{"hidden_size": 160, "num_attention_heads": 2, "norm_place": "pre", "init_std_qkv": 0.0499, "max_grad_norm": 1.0}
Each number is 128 + 24 x the weight over its row's rms, rounded and kept within 0 to 255. Layers, rows and columns count from 0. Numbers have three digits each. The size before them is the row's rms in percent of the matrix's.

# layer 8 MLP down, 160x640, rms 0.0919, rows 109-159, columns 192-255
094:168148191149085106130108153074140106132115072119132115145127126101167123087135130098089088136122135144138088176076094158083131094137139147105150095124124159124140093145196130107113121132129151
095:097112133108085080146163141126132137158146158116106132113097115135143091142155117124112141133112121150135120178088141140118112105148092144136129098148137125122146139143103148130128117109128126
103:127107128098126136127156087134095094103135138132158126107167132167072104146151162130133157132137104093168102097120171098135161059109120126139149091157092125109132145138113123140155142144127140
105:113155140136095118140126139112141127103130133121115140122203156132151130129070167100143128150123112127130106128120114134115153104137155129147104097128135162117116113132141097122133104105130165
105:124157136086138090096137112086117143098164047126138121118130119117125163139137134154150106129138152166126105095132159114110139151142102134108112116135122071092123130130130150114103161107128137
105:130080089100138066130128157156136122145120223128162122103097164115139149150151174088136124143137111088130101116123126114118100115120144127133097135121171146126117130137142115125141133126128107
093:105182144100152132098102121114129123138180174121082116104119132145127123133124135206111138132142097148073101127088101120129107108127141149137119121124081116147163144132161162138123100147130065
101:180173160134103098154088118135112136129152146131124129142118123125147145164106144108110100129130140197108137106153144091143120147124171148102124164100171171082144114099137149129139136131131107
102:110108139134122116128137136160123138088160165135144131137103140150137097147113142148097157141116140077121157075129103131162147181155122135098134172105158122121158137102090128133150120129129163
105:140152130088113127125120193150128131122111122147133117155105113156116086125149113121120143116110118131121148111139162126139090142134156078091109127125118131150147158168125133117127143123125079
101:146161155123137168116141094103127109081170162128142122109096148095128154167121175130170160152136117152154133126085145117112128123102081107094129125111169084117129099107164125130131107123128119
101:135114107084138137152132122060137115138158118115144143109140137175124153150169133115162078113132154144139091129143124115101109114124148141145110159155094136177094155167106153122162124127128107
095:132098095095142097148114131160139149119155129114102131069106114133154113092124116111138142149129135127143134129098140114134119125138082118167104160125136130125147148144120099129132126107129137
097:143158110188132140116173135145099143109159148126150116136146145123154145063130159141120125130129125152173101101150156087132167094129113122166139191141147147179158148106165105125119176095129140
100:148103135082112160137128105136132131134145125126120134143107147116195103152122111151135114136136170134126121185175119123150135119123161147129112133122134116109136136138136132134155184094125126
092:131127105086165136134149098109094116131145097132121146173134127114118098162121144133159149149136130092158105138131115134093100116119128154161127124146110164186142104125101119133141138100131116
097:101140180089144139104134137109127121142122117142119125133101126168106136152104169164141102149124152140121119149175127126128153141116067103116124115138116086116109106173119142124139122088126154
092:170166079129102108140117142141099130120138087109131106098134118136117138120131140138124146144124147127166133111101144141146144154131067130174134128128133119174130122157168134123131107128129129
101:096148131118124182146129152146138143120108158134166130144117116118161125138142137105183129150129125112157142099115103100134126153133152137161103149157153184149134142160127157132150128109130134
109:105121168150068161096116159130120120127126151143132125170109170175138124090144182104126149133130172143135148077087126184139131086148101115108141179136127121099157153123138124148125114148128122
097:142112101085165099143106166140135118119107117141149143165119102180139103104123132106122102122135116142103110126108121111138104128152153114091112179128129132156128078174121136124170154136127103
101:090155164129109128149102115097134116103132089121095133058135106148121111138095081122145117116118132104155119120100130105146158130142116114094137156085147148130131132097165134137135148128126112
101:140138177091160107136133113116083093097146093147053128069128133117184146176124121146101141113132127119138137194127150117098120122116105113135146120123155124124142095133134131117115103096129109
098:125162185106119102118126093139141152106144135121087127148109108095102136163099140105107146164131115145125108106133142155094113176138122143150140130123130128067165119142162119132141128133128108
094:128122160132104132099119146156109118124152135113150140155147145134174162124096137154122121129152146128088126171126099133180067158140034133166112084168123132095087130120139128130137129133129132
102:138135167078181096120142131135099136145110139151160121134128119136109173136167115148143151141134123151117112162153151166135112134148138126164141099156081130134130145118133156133148125131131146
097:124116140122124129130114138105118133119112104138173138123144151141116156188109155127086135094138101154074136118116101131139124163132136118129116113134130145122146147119134144113111133116130155
088:175127116159125132098148155112145107135130143129115138156126075130135112107148113097152146105130141088101109115133140130135146143125187136093112172151095128140097096110115129135154132147126145
096:070124179162119095135142176124136127104119152145168137147111137165103151142152136128130119138137137120127136132124107161151104144133125135149168191147101107190114112102109159113109103133129162
094:104124102131082095121129127117146109175112120126145123168127106141124110125105157172117141110135156105156142092109117136136134132133123149106113118142096100066127075104108117142133121116129173
103:143130139112061102102120129107117150140175133135205127105101113152094117202145169153155104127133132088179100126123127136114151095108145149151138093145125149146146099176105179133134109151128109
097:158170158133117089127149138119130118143141097137094098150134112127146117120124100115136124129127138115128111140094146206116151155113121075150140151131128139142148136160078109135139114116127142
097:128122117028113169126108118114139154100155112141145112153145119134108134099159150140120171171114148185141109088128125146155112120119108172125112128121143136189100116153095087142159104122131128
096:154159142203135158108112116169130132146115071112169114096112123116138111119176078140096150149131128121150126086126120096137147110143164155123152134161092132127158096088106099146119110108128120
099:168190092132109108149106132137122152140130133126128148154141134137136176108113091131130071118120110128124098096117148148119142156151131113149124164107132092131137088096115098105128141127128110
099:129114162128102143136102158174118145125100164129131130162175145122178143101110100167143112128127143139144098156150158179070145150133092123145106101127122153095150105130138089129128111132125127
100:117149096078105131112155150106122119136149157147162128158117143140134081119104155116131092105141130138170159109100084112140129143152138142144125151124111159118132174164161107116114122130127146
101:119109171062136165167094151079128130148133122118087115118128091153078107180121095142112146108123120124122111077099124137172112100133108130152105129130172133135156152137137075114097152103127108
100:127133162145108180148134128122138124162140116134149124147125096112135177169111101158121103124140128119134141140133134098130141101131098140156134112175132138132152169134130171120141135118128152
100:130156173125113117116153132115113130117150154143174134144092102138123135121128179138105118113136130146120144153116143145153132096134084125113147103118144161156133165118116105121148123132129166
102:111113101125100122150076154156122130184130168123147129129167119157141133135132166139109151103142137157087150099112136121141088158145111127154120128126091172114086092106143132130124150135131085
102:131098142143141135104125078130126143132134147103128131120094129136164162055119103106139155126137146129103125114095114147145101108115134136139125096117112146097130120115121134139113109113126160
098:121134069097096107125102177122099113146064127112170131122154133124181121189149147151117111130121119155124109174120116131145173141131134143126139115136119104123112108133122101134107132114128177
095:102153133097100148135130144107132126153151135134136134147135104100133084111082123135116149140123139135081128103146115134143139116144120143114135145150103139136171158108123159120110139155130161
100:143139134083115156097121146111122128139113171117139113124101175069164132124103081080142152114122120138134110116148117098164085142125112171127130087120104132137110130146117159133128180109129164
107:186160121140144112144160165140125094129124121125140130146134110137106117133122106090116133141115116145123079137128156138166156126121104112123109136143123124104121107114139114126121097121128120
104:075098163103090146124136085141128125129157140109143132120117099126130116151098121184086138124120126105128125117090121129115131136139104128126164113142117130146132118136118137123132109129127114
098:157122097149185142140143129130140133109132140124170135189137125086178085099075085139122108145157122142143135129157136158141144119149112121103105087162118093100108139103137134138139129127130110
103:131133156122163092105134086087126119097105111132129135146133125109128153173202111090120103137127116151146142130102119106151135112132091148121147133137106167156112148107112119121107100126127157
105:111130166080090123120112177089137144111117118119142121159121107151146111142092113150136137141123127149147125142153126137141143127130094104167091149103087141100169139177126143125125137136126165
095:151129069078183123145103151092149154119183129119120131122157149150125145135115135168167101113151160105128118116176111102081120102144133179121132148122108126087150142161119166138134137163130108